python train.py --n_layer=9 --d_model=256 --n_head=4 --n_kv_head=4 --head_dim=64 --d_mlp=768 --vocab_size=2265 --activation="squared_relu" --norm="rmsnorm" --norm_place="pre" --norm_eps=1e-05 --positions="rope" --rope_base=10000.0 --rope_fraction=0.5 --qk_norm=true --attn_scale=0.185 --bias="none" --tie_embeddings="early" --parallel_block=false --extras=["some layers without attention", "local attention windows", "shifted keys", "normalized values", "value embeddings", "value residuals", "hashed n-gram embeddings", "an embedding shortcut", "learned residual scales", "skips across layers"] --init="normal" --init_std_qkv=0.027 --init_std_o=0.0 --init_std_up=0.027 --init_std_down=0.0 --optimizer="muon" --lr=0.0111 --lr_mult_o=1.5 --beta1=0.9 --lr_head=0.00654 --warmup_steps=0 --schedule="wsd" --decay_fraction=0.555 --decay_shape="linear" --final_lr_fraction=0.0 --batch_tokens=[32768, 65536, 131072] --seq_len=2048 --doc_mask=true --train_tokens=350600000 --steps=5605 --dataset="wikipedia_en"
Each number is 500 + 50 x the weight over its row's rms, rounded and kept within 0 to 999. Layers, rows and columns count from 0. Numbers have three digits each. The size before them is the row's rms in percent of the matrix's.

# layer 3 attention key, 256x256, rms 0.0988, rows 109-217, columns 128-255
101:558545536524535490491511535446528549477486499430494495495529366541381421516509510476416472581594492504531463499570443528569432521466448415486544418516536407446508487552480476497514591485479487568471440461459567494476531446548392579534520526505503493498521456466527415464477411526492506469592418464506423481500640532442517492506482405482400563558480514467382457453482581471511510507508
093:532510558609474526589502530504502534505477551566527485408579498520530530524602506501525465430467485497458471504467582461522449537539602481525559501558417588621521449488476498605462537503512528414504549418456489466457415514510539462468514484498492556412538517475436545470472528504493491466460532505374473472583479475541512548439625546485471519467583486532556517517577577471565536502464
093:536454406504526428450452517387533548585377498458541408473467499554539466514485497581565513422501536529383535426413493419474595554466517479504469540509451511571516499485491473512465489421498548525486553530519511565494513533498489510496517380499449503584668501455469528458499461469453406439488439448463531474532527458533544488474550560473479455475472529415430506511569521522548534496549
106:504522489447472586488508545545455501396437605604505501504511591549449597460509485452534440520504459506445609477473502484571452541456461485490496482524549554490613534573495520539518415567577400482523543537432548431427470462499405444468517493531385453503490486520464470494516546460506467461510523455502599485516484504525439441500478481522504503472483461546600533471517490490561419533452
092:495449457453524453507487496503471458497526376497553449513560542425464502423556560577449422493481561470523575619461512533423421570510497455435543423548489511443546515518486472458510506439514511592495499412529458603457461446504445532470485508542489505463498487533533506532487504515442539530365495588492500527522557398514459451503379569521513456438486487456535484454518610392487495464532
092:378525502532458517530600513480499433528536530525400605526455456424523455466486538525490490493441444494515454503566604502530520561492562552446541443541563463496491448486484447510490512492409418476506518476494452508521532369470520489495479432467466646436566470536562488549496451516474523496529455499515589539483504481510417573562535433485521546424537483518537479490456518437475560456462
094:414502573582477401497466488483556409406520626561517518584412474488462397432557487455538496485544460496392482516512500497474562589505508510450501451570475522494506524520533541603462461552480493586493522454569547554332479454460563517457438482442512468525521485594471456460474537455464491416503503510552556517457446419521551547510565538518501526523545475496518485559433537508575529571458
100:589559534514456507514453542530489407385457473577451501474431489405452513507470555481456507552529503445415524512576582563528518599520566412536467575482550484500506495464528460509483492422522523467468503494520422505498525621425564584500483459465500498499523521543596480506517445504564479565499513486532449454501474490521465553535615547480551589558370538569511497527539525421444513560404
102:394482489417519514554563507596518463463498531534553446542410512501547475546563468486464518513498476534401412469515490519534603522602439467479421537546519468490583443530573481441592571523522521553551461569455532509483491552494495600640590548469411462651583495460469518473478518468567426559463431497416479536541521509486600455478504486579569532536513504408526524507490488512467436557446
089:549580497525501460479508504537473391496472481555475568588487506522511520469556446504440449512479411563500508542512566497501477479569465494460491571447396558623468569644420548446499518438521474363475501470513498524539468449451505503556555444565626484547434534489449470522591551509411570438419522518467504415545493556508545513545569479546507397427492460518483412485500521547497514477445
085:429454454389544425492455502462488535554472510476457499369494599410471569573534500550461457451438574530600500527464528375469509490570611513629487476436511469571641491424506499502514483430489483452497528454535554481558461414528527364431525454575509575564547621415488457527471548561468416545523468501525526432546455515509518470527503550469382521474454405513489452531500500488493439500468
104:510528444611553450498538603445448449400473551550515519531516487507544609357517494433596481487492480491595482545520502543515486434491468532417440518509552533505417526457466483504437474449453546482510428507490569505475528543560469531475510465476490560399519465468458541524470476403585468496571460521472469500465443423462432578544551501451434501594480563503461526489492545571498477496574
100:479589484490349513450514422500587516520510446492524470566473562519480481428574490449501456562562486514433416526461480452528525436485500352500543418531502498502521453445518500448411465499458526484467500505501570517472437451528524556438534540445521489471499527467441541486502542471501504466566511426548586436468372564540544439494476578437496482353470424506552463511633515577503515532419
095:514454410443506588482480571513549490604499568500551504568454463530465469463505506509459506525473500497525518593496502524506506547520423401571474461449483445489449552476467524576459467464534564508525563491398511432549594559582472523493579508437468405417407598392523502459483508504562549533506533412379513517514481580517502399490568487398476437554543528502380518422572460465501542363481
098:380470502442590540452502510485531514501433568419466581553474470479435512487464474543435542472449543497536551566485498468454464474553484551558516619504518477479567536422503427436492484470429509541466491468546424450538468423466483439454499565478459444542496557473425475587602567428385461521512503544408454481514515511536504411546481482454436510438502467419488500533503473523462486502527
087:613463557483457617472478494488490425491528477522490523492488530522436500441440527467489534528482520463555414512561519498533503488434390534528458514422435390474474489496595422450516496544487559512526487547516543472427454444539614521513535534507461572538515457539544622393470534446497500534482488538531415486564513566409520516521381553455477420508509534520574533485528438470549446470567
096:442441554488564440480480633465534487490496618462496507476494488425578547489547501526414538561572481409591535432518522498454561519534453550573386578575553506478552524504413494558457557505362544411500497438444427500474424483444493470474449497459453572428548496449497477521466470501539519591433442485517483500516552534585531461520556453557514542462506460506426493442463566456453592483637
087:388478536592468514460419522454541539490515532566409463439470510454507550510501538535479462560512513518477444535570540511475545518401524512445471507505473494423437477575563540426420458623493537423522547602597554469504526513496471458536641491476480540477531617543494480487538449565575560470452521539482526551572491534585540508492568493436463483525499550419522519490565424530531422475419
095:619521584561562421504528444547459533425580475522465498534501480447538478479476512459587519494538589486509476428537480507489507384473502455536516489514438522498401603388537508519533485505520514532512453449518475454414400520533393506470455507563436585527450616444367509504499440497509548490587369420508565466438487443605534560452427534450469425538508523516435426476453524486501536540548
091:506505509423475496433435430472472434439556488492471523528466501573418546505471472487552424567546435534459407595506531570535480567469454544520583471534574469489601494605540483479545532522494498619543504597521500491457482518500488503556442473485513495466519554501453550487514567495406556518597596434452486562464552528510408461534511519556601585491511519530475564361482472471604481444558
098:491546476490557415476512510463442529571526526596472563524447451492609526447515439515466509458525484535377488476468538601554465487533508513472559480446400500507527457491501525447473482384487546498581487365426444551478433498523500487504536603508544564577505435425494478477467544500509535441413399539467488432463553535481518568460509579602484501528518609500508474507544399534550558525518
082:544461518494518383567502489488387559549467474444536650489467443475546550557556545464480510509492449513461527529512560550481575509506554506487572505550563538577543518480532505478515468525436492510463443500413535558495526509515489546467563516489405517515508452454438518512509513511482510515501508588443560427508579525522407553488529505535498503514522610556497490543528543465491527541516
071:419495435578452558490556499555540489538473403436450540555426591453485488510458553558573491539464511554611457475628549509435581464490440478521440486474472507617565502553469507545442591494513467488403515461493513453497556487522502411405532532473507513468434467492527473439489500500565467553483578511594543503501496456518513473526524540433505464475460577496541541553569518544403537452480
094:486519477482471519540521528478562491523501471478464343436482515505374544482402468484552502489583490480492511434465535450475497543467480464470442510512541448435527511626471548443446536462498456500470414512588487560501518499467544492481547432599546513414457516534507473538510493446571512514514488438526483481482392427414580491473457486483500580468466399378522567450449461551529460443447
090:553478513456572509539407376509542554470471531452512523498446490583534464495469330511474499446501466419495378487529457535470472525475515512415567464544474531491485470486467535481545437507504576553600419663525469515506545560395556543611426464468514461528573511453482505550481487491479518510489486529477458522491539541463473497498475521490603542432493478549522475475514449481563490557546
083:491536535458570454568527564460497470498499543469470339483460559566504512505521510450477534501470503413559443558488501448536458522417476562429451545455503466491491501496475511495462402512509508552495403556538540504525529529474463544571536449562550496463528556584562473520545507517505491463465474464520508557539484489413511533443414507576489550442515398373506455457547573455504446513457
086:491452445430568483485404415481432557506464472440501591525480425531480499567505584476499512395453537488562467476469515588523556532489525520455583401584517486525598551435475479491558473499478562551491457526562551499561526563525492580482454507367519562527475455442509490522512497518485483526506523566552528486498548509474433561531512532549548476514536608563483510490589591452492531600474
110:464584473503498505496518444497437429464531522482485494465582503478518459568510524501513518428517565494527507439490590501444537539468442444532583501442500437454457426516519449407520596507504457547491466576480567581674498503527523536437499477505432490448518517476506590479554398483532513450528494472432508484477456510420466508592465522380528472491416520491514482424454472466489540430601
110:507451513483428495535519528432481557539505468457554487531484460458495519504567452437399463528503471482500438460482503475504533442488506453445511441459487610421596521561573451512488392527472473466598444529452500513496577466467551603503520531521501573507532556514438549477602505528546524558444505550463484547544570561435520469508448510528582576479531525454523426532398455411639513578525
110:539466497527512586439547452560634555540498504532515499480548473548473413427567463459534453453513504497423565471578558412531505468452568478541490556545518440432503426538545530534503541596512491512526533503478495573471458548379497521509512438531470548561536410539443540400456455432525515474504482427449474446576428528438524585542502571518559484513425516571426426473514464448519559453463
112:436471516475612496554515529463490490524522538536452387532550605527492508541511442491549515470478527471473497516575507400526500429476507501362450497526511536552528504392481434582558318559490562544627427569488524503553514548456559463462555559471454478453501498498532421528496563577375439539391521524527567539522553443502486451477484519545587477474524552479469411493595569508449463512418
090:461474430505487486460463438420532464518493533489544533529492542492540419565548412469454554540513603473395564521451525612421565479491448491540529484538483521439500536514463562586507539487444535468516578500445444536489474535490525492442607530384494383502475462499470496484587508422505513555595506526457543522539491453587508462528535401427499499568530554578356486499458525568520529470524
127:485504520474518526529492517539560437507466555563517580553545449471461464482427543535536512511539511617551618494479512610548511531510478510519502471518536423478503509497490525525441581487425490550479557496445402485512478504474424569535501465478523506450504457507481614440506464422563540484492553531368437413541474538482520472486598423462494536595458404555377505497423417539491570486582
112:489540505556512494532475531522518559524418548524446475529490468484462527533529567557576548571488478466529514515516443541524393420526520562538481475470548503489407534494443514581558453544517496462570566492558520522434441442496460483505452532467540403469440529458572470499491519590429506560477420445534537542489521520541622444488511573464436459450545446435616531479542572534417543459439
119:497529555444503550629456551563425472562513473428510506543390562538547483553390504531461563505499481493462432504564614400431467590532469505447471493505581491496451506487505472565487365483482577494610472543539543440521515567491498436453490439557481409453447544490534426492534499582500504572525480476608572558450604541414538495522418553515470496448506552488620484552576525484508530523468
100:450575539395436515516575455486448483526522600545462461487504683489509446508482497473538421517435537476484418484568508494614500467406575497509538428463559512522509521467481481575397467484489543459511539520475576500471404416483525516498567448429525424428618505507520495368545484478556439525502494515457541536539447478480451564474523569513552526542473500585444388453540579559548460497518
097:548540558550528530500457545410483569459460513471561448579483563471628530523534418411478528503534483380579496501481510395499563511466537543606525461602545558584529436442519477344485454490430473454439462569539496586393488534496585554456546496501513406492525542460520485523485569507543395486441514511486563494431441463586515475562514417475583501496512500458533530535545441467525541520483
138:445540475544485429490403527562622563453447496545412510476609498457518533506629525541615429462533498583505538547409456550504498485451497465587512503592509538441551498604451482509537564519567463458510563469491548551512570422494452547484486412458549555514542506507436541533442482426548563391488572482459452478511464510564534577566510564551520422505511531529477466482585478470559382444557
108:519516519476462421458502516471486511520474539441453519534430536481449486528503627556497560432505499578543498588567475516486490509486405434529481502499455530504469518482484530545501524505534480572465521486545586496434496506483601392553610514502587555520453451483423415502481551486436501510395512547520539493482459427545499557539537461518534382471525585454457502560517487505506476540464
107:536448495618466484508430568473494548517444412520571555506443384492476530523505571473462542560513531564508578594349426536457508509543528492463486517547509368499430510535417521467572491574486428483481465590494477550570522503507518493551478479463511511605499467498460517460479515458563527514509480500558473484464495473513556403495439475549430548508552453660476647432437431485515549487497
109:480511538543529518402473573526534451480474463492443467507463438559525530555523525618659526532500566517509423398463513528566501450495499547480481534451568450496450427492557520411494715412579518597436500583440556479472423534525483542449492440479469600444460439475507511603506486438496528509477506440574508471501475484560457600556568527526517481535509526526453517501523549458523512442519
101:475527490500467461500508588547486441421460427485558488516599509438562554434421537585523481476567490482440518471458614553497441453544427519470484490487497556542498558509438555464417532500553529593544468541493522601518527499515478426536547444446465586471581492484511520535523451510495502566460536564440530418449431446456614596548443539521523548499517539397539459528531525516556481463450
113:454497639539499516581441407517418436563414427451511430470522527494508479522432460538455510512583466544428485562546472489498491468545501446455439534468541462500485466538544474408545407524498496403600487502513514472577452522447457428423509563509491387495409502553516381453536536600524463408496375510533487475563562501522465441469406539512369636481552551504394634517463466470480511557481
097:503380476401521415439507517359491493543614489507557473481461508608450555545454432506509460526468504547524495539501560437538537436500486483532671478462528482489519542524438467512444499564495448438553517533465434574483497435507533536439536478503466562437440454561468520456428480514469532393539518597463490488459468547487510472551695451471438533455545485585539562490493424472618531554541
110:517404541544531436502473506588431535466488519485438500589528477524522515471544467421506601530509518488430600494522376498483534525505431441566399401462504576526455597556452532513571645449526549511434499445503507575483468492494494475499477544509523453528482459471484466462576477540510495458444429508501504506470539465472468548482544377476492455484506455408494561555539515496479481456493
101:444465431536452550528519438544462499542621486482458546506539518535477473490498444540548548573492425488469462500517453448528469595530462464425460488577438475542528523512508496572509419570502488453498490413432604584568562556502510546445524547491479479553393518468537513477509493485548514507501520503559418472488539534456542456476477587476407485498489522465603467495498458549546574504497
102:498482453608497403457448513564489436459465453452425508451447391483562473484540439444507567414463483457553568532425503519437499435490562540589457450528437505409539446501412498438523511553548503523520428523465543479584446451520395446502525512452520555559552544468504497534502386480554447431483551550507416565463517535505530427656539534469472485385495503459523518509499495416582502528564
103:598434490447423511567373508516527479499491391487560507473520486500512507499415523455440412433509445569523509458470507470514476593506480492483498520583482498468470489544591516427468538500465520486538456466500466436570555513514523605630533541509542587482566576467506514574409525417495595613449638509496472421549475520535514501426492460535568542514493491445460549491441514490563523471572
105:503499527532493497510421506452492504479553547483433505449494478434482487461549589515451567495515583434482446516452576508598483506449493545476529422475589557391460503451477350528503554478513442446519495516455443578459490548557425624464484534428519568513538604575497438538528471518558398534485504517447430522493540418531456536459456459418555508524475453521500491473497438424518527492493
121:493588457468458548567561527473528513523495478588451626471509524531504592443403559453491471514515444578458496554527606421445459491366459430526486536514524489464507485494502565489455522500495521489620549548379433457453498517532496472533443472468508560405584580554415598512515544437567549377512573483502449520498483537398512548519496444447492547495591407536531548538484468436564486600475
110:509478421512598513466532501481488507470452541507489464603487558531511511481501542437473534501582557411568525497512501486596437564486559537426469448487463582446468501520451566527452543604567455591500487497477561497524499509491469487526483560477616482513516438531556522448489463562649533436376464525409500513599462403488553459442539552583589417456488470441502521486589473549516464442560
102:468443468596536514526591473542499498416567445495539465560466523442512400476480373476535462533536546501553514467505459440450485522565523411491531541488477414487479570455475497472594540412562442444502535427487502511673556519436463521418525506496459498382487476517513448544518571479444565558491511498512410568449536565493524449467446518476475484614575483379434445492480448515529537439478
110:486480468489500554654634543530482530497541511471601518483545384447500485486508421423515541561471477546563493451480470499505446553461533606484515531450426540473495525478431498563568460461534511580396515460540498421533532539511528455466562486478516494565385476559497532559433474470546500534509487538528497548468488467485462598459429508569463499463545413518485518612501566488402532426546
108:506496481500534469424568545516444418483524488502483426574543443457528547442429522527398530452513482526436438530494578640535457538501488522467480456430466568569527471484554527479496567494435452495501479494574474559457480565515524504595528596388512444526474512566594501534485589524507401458579510525512447444484532522487498609475496598570554507597561444526480538428518503543466499523549
108:458446505582510477491503485512590519419489500478502485517497456511513526465428580503497566491619574459478559535470504482533519446409481419539453535512431458371477488505456492440497504599549485534470436509522566609440507504536550507445503447387600405507524398490479487559551582538512527519546515438432529438645450525448572437525551619540573464518530520496464533410521479532484499470579
103:440485598481482518513533456528481564543451513508524402445492565482528382536515500612531567492497514499488440494469449521494486526576506490467434461536445455468529456487468571473487530517500451549445516474597497554520487457377470501567530452470544592432441564438471488528526497512475637540597492440454554459516471490486465551485475425571478530520479430460547450525572583487388521539528
115:480480555414444518539542494535539508547489560568587502494547540482514529588438454518437474523548500503476428479519560406516467533560609513501530509464516437601506571380482475520439450492454519399530624579501426518435464517509614442441506494495550551469353497539536438470502526480504462472614510558543513513553434476487420396381472428553465563474517525499465573518530544453445465497486
109:535530467604502486537559485483486534488411515555533393460513531549455481554503611515546378461496488553488524550529519478514491543450506514415587508544463459537452575558528464482581610491515571465545562553542472573398505557477451379549459538461476506484459577495498452468579537540424415532510566424526370535501500534452490585497509453505511536523524566435483435516486526489466550507528
107:518448569404422495532561558468421424483464417540563547457451469573461594447420521473416413404507486499514453454499503413533507489545497423456537491398419470541532447540510446483479425528436542435519462563459430452560527500461565537571511494536495471477492433467396499434447489431417547493504553564489520462509555601417420529487526516538493482549593482414521459530430555457547541570441
099:457470446559523404506365567509552633458457527383553495470520478366407417481412455502424473458557452498460427531480409490577548527543547474530567489511596494492542463447573568512539478541549490544570501506582478456534368487476508526520456566494506541500512490460464550493537524511363452520515557514496457451462500496484495539513436554463492503477526549573546495508455460605510507506451
106:481475500559526428471461549431558427495486443541573403419527566438589540472526530417474514497553511519576615476509530463529544493513426544482508473533540602504418530424479503445571504570530527455501408465497545367490458478521564527451452470468555452458538494562490543501534453455430414404490418484463493478481422483537482552502466487492515443487468476445482515549491496520521425498439
097:432515519466533508505417470495539482443487581415446459507604462506440418624495501485521502501498478437574528500473483556444480461471472377532460539486423480509396536534417510460544572489494463505440571496539535449557520533517447458480538501599480427505551480565450531478584579398494484471499488489520418467537532522474542371514492485480498394481456564487438591515544507544463478508522
102:487559509479477477530472454596586485536413566526484545471543474523515484484557527490516483452517452510535455570566539497558474512502548443518409555517580582495547519540447449502445470517518495490572544522518426414533550493543576496477498529498434499479362494376487538444512431482494424513546460450651491517551513533502488487473504529416416535447435483427568458478521497490590497515466
107:491511484452445454599475461482458529462447528500539558523481479485507528508493427542438400555480459593517518512486545519510395486538525501404445543416562513436599426606500575445583448518500545533511440632482431527588574439472486449489489428626504486496526511535474460509519522535531471603549421534558496454533589500396471546499480492478466526471516502554511477481445511394415455407426
099:567490436509505456631417483460483538479506511591479535633458531572478483504502507508455449507490540557437447533545599485489503484403464432418465441509534522480498541475565463513519455466456498547463457559492492467449451561581487435581447521534502538550514463484521494483479493467450552556452460520487547428490439456431434399428519591510450435613583549473478532630494571578554549497479
108:538424475438522655428576499428489488461459423573583424490511546513476506476506509539477451497476527415454507536397432499608529491458582568551435506508520532443570441534513576541496363598520536403546410513511445451508511460427525503537530524486502542453474577530558494477506477531516449490541459455498429517499493605397545457473452492549512554480510444594476520527431415516540509523503
105:540475437521398506488578476486471490495491543524532534557404534532539573645492448484479470541476492520444449453480472475462507605564508432550558547442534434473509539564435500516549420477550444537497600437516476520513503528562552428396529500578549539431470471465484568465480483547561509534524498546463573498465588521427446401492537486437388547499493532548519545511553563497463524442479
101:407505491450452525530531501461534384503595530438520454453508527565531542516537482464572449535466519495467528560435474394479437515497453542491534551478496491462585476459454535510573509493510480462494499474489552491500477478529527447479531397468544469504496457567565477387480452589538597463472504461472491532554420572507427473508578580510537526440430520417634405418472437524540489550477
088:526552493503501544419462589490528468481635543520386497514610548465508597542578467500516500483505493513498487471491451487504501529481550466545471472524508521561474481493464491519550565472521496409426436517510538594501583423412538465452463494487548496526503477476548504495484454513490559408557526369496472436576447567528433543526426513584538406418462461549523461399536389465647463386556
108:497427551584434524557546471477424560598528452385504474468436474401481426554444500436539543578513485547562520559454472480542411493611505531534582508488508456521505521461544571441553505431396420462512528475502517512532633531506491506498556542468569485489451442503405540512466511583527569542506464547549522452512516459484440551491499508612459532555460458464501511561464499565487505489540
106:463499494526563511446486455473524509438528492562450445496513441573425538540547501461527453438509550506502471563382600484568616419503557526591543405557486541549446459512556548468437509509550478544547499508461510480535604498498510502479466451546456580503571349471492427396463460469551507420560522480511392399460490516572509485552553502583549461469556439480525471492444527486544488529551
106:570473507473532522572557482426537476524534535517441615437437492511483480529476442525568490508485454459500554518479554407447445476554576486537495407504550535447461545496544506529507462513481473480529407525508450441588497546561482496435509573546558526499474491484520573477481509564458445508533516564498492528549540456501465444538500488468415479521482494437608521567493523494551595505533
101:472443545521494418465531488493499493501532480560510452483502461465518517492443475551429533604514514506486529483643437494562512532573428558491492459514518499549493538528487525525549505520501473526466624569516475481397437533454520575581497506550572420537467586541585610445485517541542535473435564537405475552565558562453414546481510473459546499509533471520542489399493546478524500521425
103:506559519480520500532608507597501488524451505555516531483531520475505558497474502518471506520546488515573431464560557516428497517549492465443498583414506511526489571523560482484551486431432383462508558514558513542493428516545590437575500506557536473520529536344510503491492520505503584563523543515538520536491532627482490493456414447435442471470516585499527543592632497454528506508491
093:553556658526476435448506523505458482404454521466499460463506444533385526480527492543514520453562600502446537517511537554486516472429453376508518489556460435486496510458483488539453542527541519517450446484406423492476603463503423581377546504501457504543581401520574591540490512453453418534443456526524470549512459505504482470592533474479489505519461487488497527494560457605539474616465
107:479503493458530620503490437428522414484553490459511484574462470502557472476477489496495548471569488528460557489444483587453524509508519450581457469431448570628539447517491504495441502488523509465474430479490484549412517592517556507519480491523472607549511357575491581569536479453445494471446496550471533591458494435469440549490507567540502544506504503538465508477469412486616485488596
104:532622445466539546456513509480460515521460499463523412504566623556550462435490492565503503436555511523473423442515535495501630475526499558461424455466515583529438408473467486488482475464557477532561515473551533549516536513425566527568510554489426552559451555461600498500496473487512553464571520449577467445458511448520466544401510446483583534561406480520544459520452455547529469533545
098:445426538541493434562505468457495515540480471522577458489552520385458535454478576470521468496556467593492424558474534568470452442407502545451573481494568549524504568478590367455531515472544559399425536512562494534559546535487523508518605497489509483586423548544583453544474396491521560538448480450540435596558565505603562567518491445522520538516499429521477533502468442431576505434477
102:539561443385475583500465452521486576480502432526442575586500473534514405540495545500468488573507511593491437540606615516527503470560441498549531524438457507502441481461598506561474434517498469450601472515447406471493491546549479531448456553520542519402500500440549515433539480480584473492491486513558520531471453554519468519544452500540459534461449487514435514501475503466516521509472
107:592471563520507516512511508511480491473485544531472513528468454463500526426498545432616512514510435523417396454527551499473479528536491483459518429501497466513525547518535403492510416420421579420422536480539583419471473498466638510427529538434499537436501505511461472484566503491456476550512472530519482468334534499425480492488483547514492411430540416475442530550460512368489471426501
105:500419534441467550541581555474563521563492400538587433500555469435516482564494587520545525486597465543609479478456470485441496508554520608447545441569515543517556462485474486482502523450480512539352508361500433465381485518465555565512491421485503506517506483568419520535532543487480520469534550464463568528554500500506456423534569445567449538529568490595449523482413397485466430575479
095:480544500431503515471470435487437489668595588545370412494480398460557498441443443513475529491584530447529444513463419511466525460579521512396507506486573424482492515463455383551490570518491503480463446501535457409516439555563558492497456498493541543483487522559476435502439554477502481501463482480447458558541459486513456557527609411498602515582474559423410509390516497481521423555473
106:516458554532526501440576512471491507630477505508429508485518465464469423589544420455429481512488479452513550507446404532500617520564530493449426526501555536402633372469471597413485551548536530561473492428456530517546522487471555470511463513508457474516540465473500479469582546467567531509420503410421523484589486593471434513642530497516468437493488461501481501479592506492506430456439
089:517463489484561453543491546445480585502556485400515484496484416440505552523483501527507559484517479496426500494539590452468550432519488502451508419547498497583472507492592533566614342528528496479565434571486503483503536523558468429548500463424562482494346532486543510505452489539451466586492497516480448578517541557508411493448510417533477487455554476516479550574511623524494499502557
133:464505501510591589547441604429444489471481405493483524511524489566494517422406464504470515408511432528455520503561472481508566499566514522507461515591450536523498517454550565513467343519526578473590376528525571483570503526522412455440541510507511453492453527497571492526518613505463493611537412526546501595452581485385434550472469481477464501382567564475496508539569551477429589520529
115:523464477564540434446497536525388518569504505429497527567464504514429453501547537567497405559422551552565578555558514543516507473521417548505442474515463483531491602436525477569578576503542466446551549444521551554575551487542520408479520617502569489507483529436431459438484546487472403535433538627454460524466552564477371421455425443526470408470633627557425497512475473487519594525536
112:438486484515458408455538448542553576489447519561485478490555546515504502512613485543455495584512476503520548584522503511464493460431401475569493481472439474444525512502393591483430653543464414519444627427595431528516514457484564467535470518522548492508530487512448538519479507503550468413487444500465453401541474499560534456550600482487470462577526486575387540492409380582589552557483
119:480499478525518401446480473426474546466422533447479531549437506560540485574522489462550558512456504535547493518515549461508483557537502472516538548434473557534455497444538433538577377509438506509520467563487595477436498499522464458516521508440541477429430593510476461530475533563475498549520537502502444581427517530559424550383526476498514443535522621423549463531526629515496560483498
097:480528501510611580513484573465473384460498496531533492483605492542481435452395439468457513481534446560471439578559453547491594495504561449452531474529470563645554561512574533493529380547410518512544422482499601530455398557537459476557474453496549492583478509482600523539573474526487480490480498482533464576532570516406530494472443466518456434435503511463503494477577515562488507512572
083:442399501489527458538491495406528529562612534446648555578517419465525545516503545525487501619487671521485493597580515515523517479529502486519542517461578440510506584518470497587525539450508531464455508513500419610440592454538426533513422506572492544383512494513482512467512524542545535529501482511500452512446486491560437515481497428511533508551556492509523491561509461534528571479540
104:454454497508537489599491507437432514583502422408487494573524450527532598515438480523477539537449499570455508459526529496476460493559476487476514491513506443555516533462601419516483391561534538460567411524443536488486502510528470422481482563392466450507412516479581480458515536484466507628472505514549580622445534456468385493422497490490534490426553525554468538519602560396432486542477
085:506508521468510582488416552439544421513471460528417560430498593431498479500503395522439500424481426525537445438518592505497434426485469427427520554551393526532447503490584563478367483459556590455477522436487525516446438479508533552493593490549480472498497567540519517429472489520453457479504456554508549469540411446518560457567536473554482481526415456485557557577474464519556493484522
108:521528531510570529473423559456421518547532458434574526536516493494494493493483510468513526565446539546507467441467563439443414528571506486520506472532442486527462509517590396532526330592528566446564443541496506499457572549572431508482539490403472450431469482470517463463553558496511420606426445536541521564428563550482450501432495427430504466466497560480559498509616575462436572537465
089:545459452552384513416592551466469476518399511445492578601460487542518454556460512513496480538480592504599533474435480488492511532483486514517498554474497497476441511523374521504490490560531451513545617623444535408574454544509504432474443492528521564452481545429499437422596458418554568517552511517509540463483470524466554493528546561468509562508527573472515432565488471409495494621536
109:415486472433622552513503549466435510542496559479471511510436547485477443500429502501395557460526522513494506503467539566572545507511422513496466565473398522516515481478562491408472420575460513519538417472549510513450510500489479443483500569455527496442453557436589412542487522554442478519485482543460531555403619415443474454395462430571554491481589571448481517560585507531508478545454
109:425483472490347450474497466570554528473472562560479548450499499552492448498585522504450521545545548472467505548470488501496476473450499536581502476537487466477517408501477548516484680413463464547421578519488380542528525475452526483550454501526484529538552344529512537501573462374500475442554525446455529384613469480549502464505524532496504587518496471584515576402419420540539488463441
079:518473512490484479463581525503529505382484512526474554519518480552525457484402533584473457550499459513503474497500526545452460476606485517481417476438551526596559510388476396549582603419486473532588528499546458487516507528516522461512486548435493536472631527438585435463520507531487487525564495522444455462567512481386402497469512554542440492528527470417460524409476456534505522569412
098:413613408534479460461563602455538568463450446555455479425489434567457457479472525483593412459560534451514430442485583434480456564464493414453482525467491514569551467472465468402442468532526518486422427459500562471440464551512515531501535491440559570530439493440591442471474558540477563444587530502510522470567586570467435535528490478459418520464509522468654508530556564539513525492467
106:413506565530516542548469486417432434464422469454475479508458527503493502492533548505479502525445429470472492535492434499511543546505518467443480593515507480493509507494563500460581421520473555482622436508446590432608573527520443473449543518495543481531421544444559507522503460533464486543433503561453586528485606440446439507408505534487568526482530501463607538488514540460463568472517
092:645497516385552540526464545432546536417452425584417498533492504537558411456500531556511420548497542561551481543633517515522483472521494483496390442513608535459483573515599485491494417512417612562564486529437533403490420477450519575511493558463487467548477465546578496500489475542454466557539491480519381516506479502467448542477515536441400484472392540424549455477489543563402485539562
101:497371516504528543489629543473480543492512456528534505568598470530580499491586558579427559470573494567438416523497536566478434530427506588563476489440517481556520511422541498519553503498498501432478498492560493515445460453555497505458518505416516444559436493444477546569501533659466407536529476502461554538510603566561480398515530570447411510418554546583533505493434519507491553542546
091:451465482663497447517415452541583552570523456541533533475531577432571591536614546427557520498533527546536441494512529450573465453470613477555537527613610469492570565436524454450552480470471540550568497512532405555571476556471518569473514517475552488572508540437449435445507494538477454429533521359565516449530435524602487479493428469533445533517511490539600516498499540515524479534479
093:487580463487471511463530515518531548541463517465453542450522461447480499471559509494570457510538505551506502492552438482458528629556457502426542451431513474404542511512548541529540572597568526435547502580417546389534508499399515528533583439565528427500534555513518523428459510475425583389483509502482482500584549542481470436609418496464562456485457533574466538553556501454478394518516
094:535540509561500541482492482476491446535560540512480466477492477534557496393451451659372472407570504510478473590496522502451465477480457472522501606566436478574486513540509531555573517515416511514526468406445515399455525494568505449442448537532484561454513547435441456484463500477394516428582440601582494470504484591538424512508549563488463557545491481624479496502470529454549518478510
096:459551574561517467552503531457345437551481519597557545577568542600501534478493553424578512580479519478471444486571472481515535420496403506479519533558438493509508429522541552490580457526447449427493494520554425455489416571433514442517626558389446521590487441454433502558382614454524531464512485505537509540433369493508498462537455433560468509515550499461509481477451412528581503522479
097:493421468495494555520484605521484530501420438447466474393533530535485433531475542411580526436497466585402507445540553443521418475612452485454402522484405571537515484481573459509417557432530524470479384496485525414504489506524488498407421412561536389493484547532467489489544558502498429436576475519545372462507461506527564495396518592532503478395535569480555486545425504452494491501442
100:564509453480474467492419519528509414474464580588508479466578522519441463477435493503448531537551512541489536449559407450538466460478426504478495483572569498513445416447501510529515512457434587439547474515431489440474546575571547503561457470591444460520494497463525523451518518484450403543563605471535564584473491478552486489492491467431494492541452497426465563487491515574515594501448
102:475572533510459519500449514570554429431533396498537514534546538523507482555510453489503496401501439488500581480466456508560573461499460423428490471520528453606511503549457513558521521467573548513486432461510568446382390498396535530482473582497566458524413419511467508535506632473492552471500554446442528525509456490677477471456412527541487394404519578387440588555482481535473553525482
093:420479544544467433500429558514542473496457481625591487502534481507451458528494480586521478418486636456575415580457496533541483549443525482497512538471451510566496421500456390536544454502515539544499565487492449501555475594501552521544469472510560505510552587493419498611501530521478479519501431566434488512506545487480538551494497495539548378551499398567542520528531547516611546531450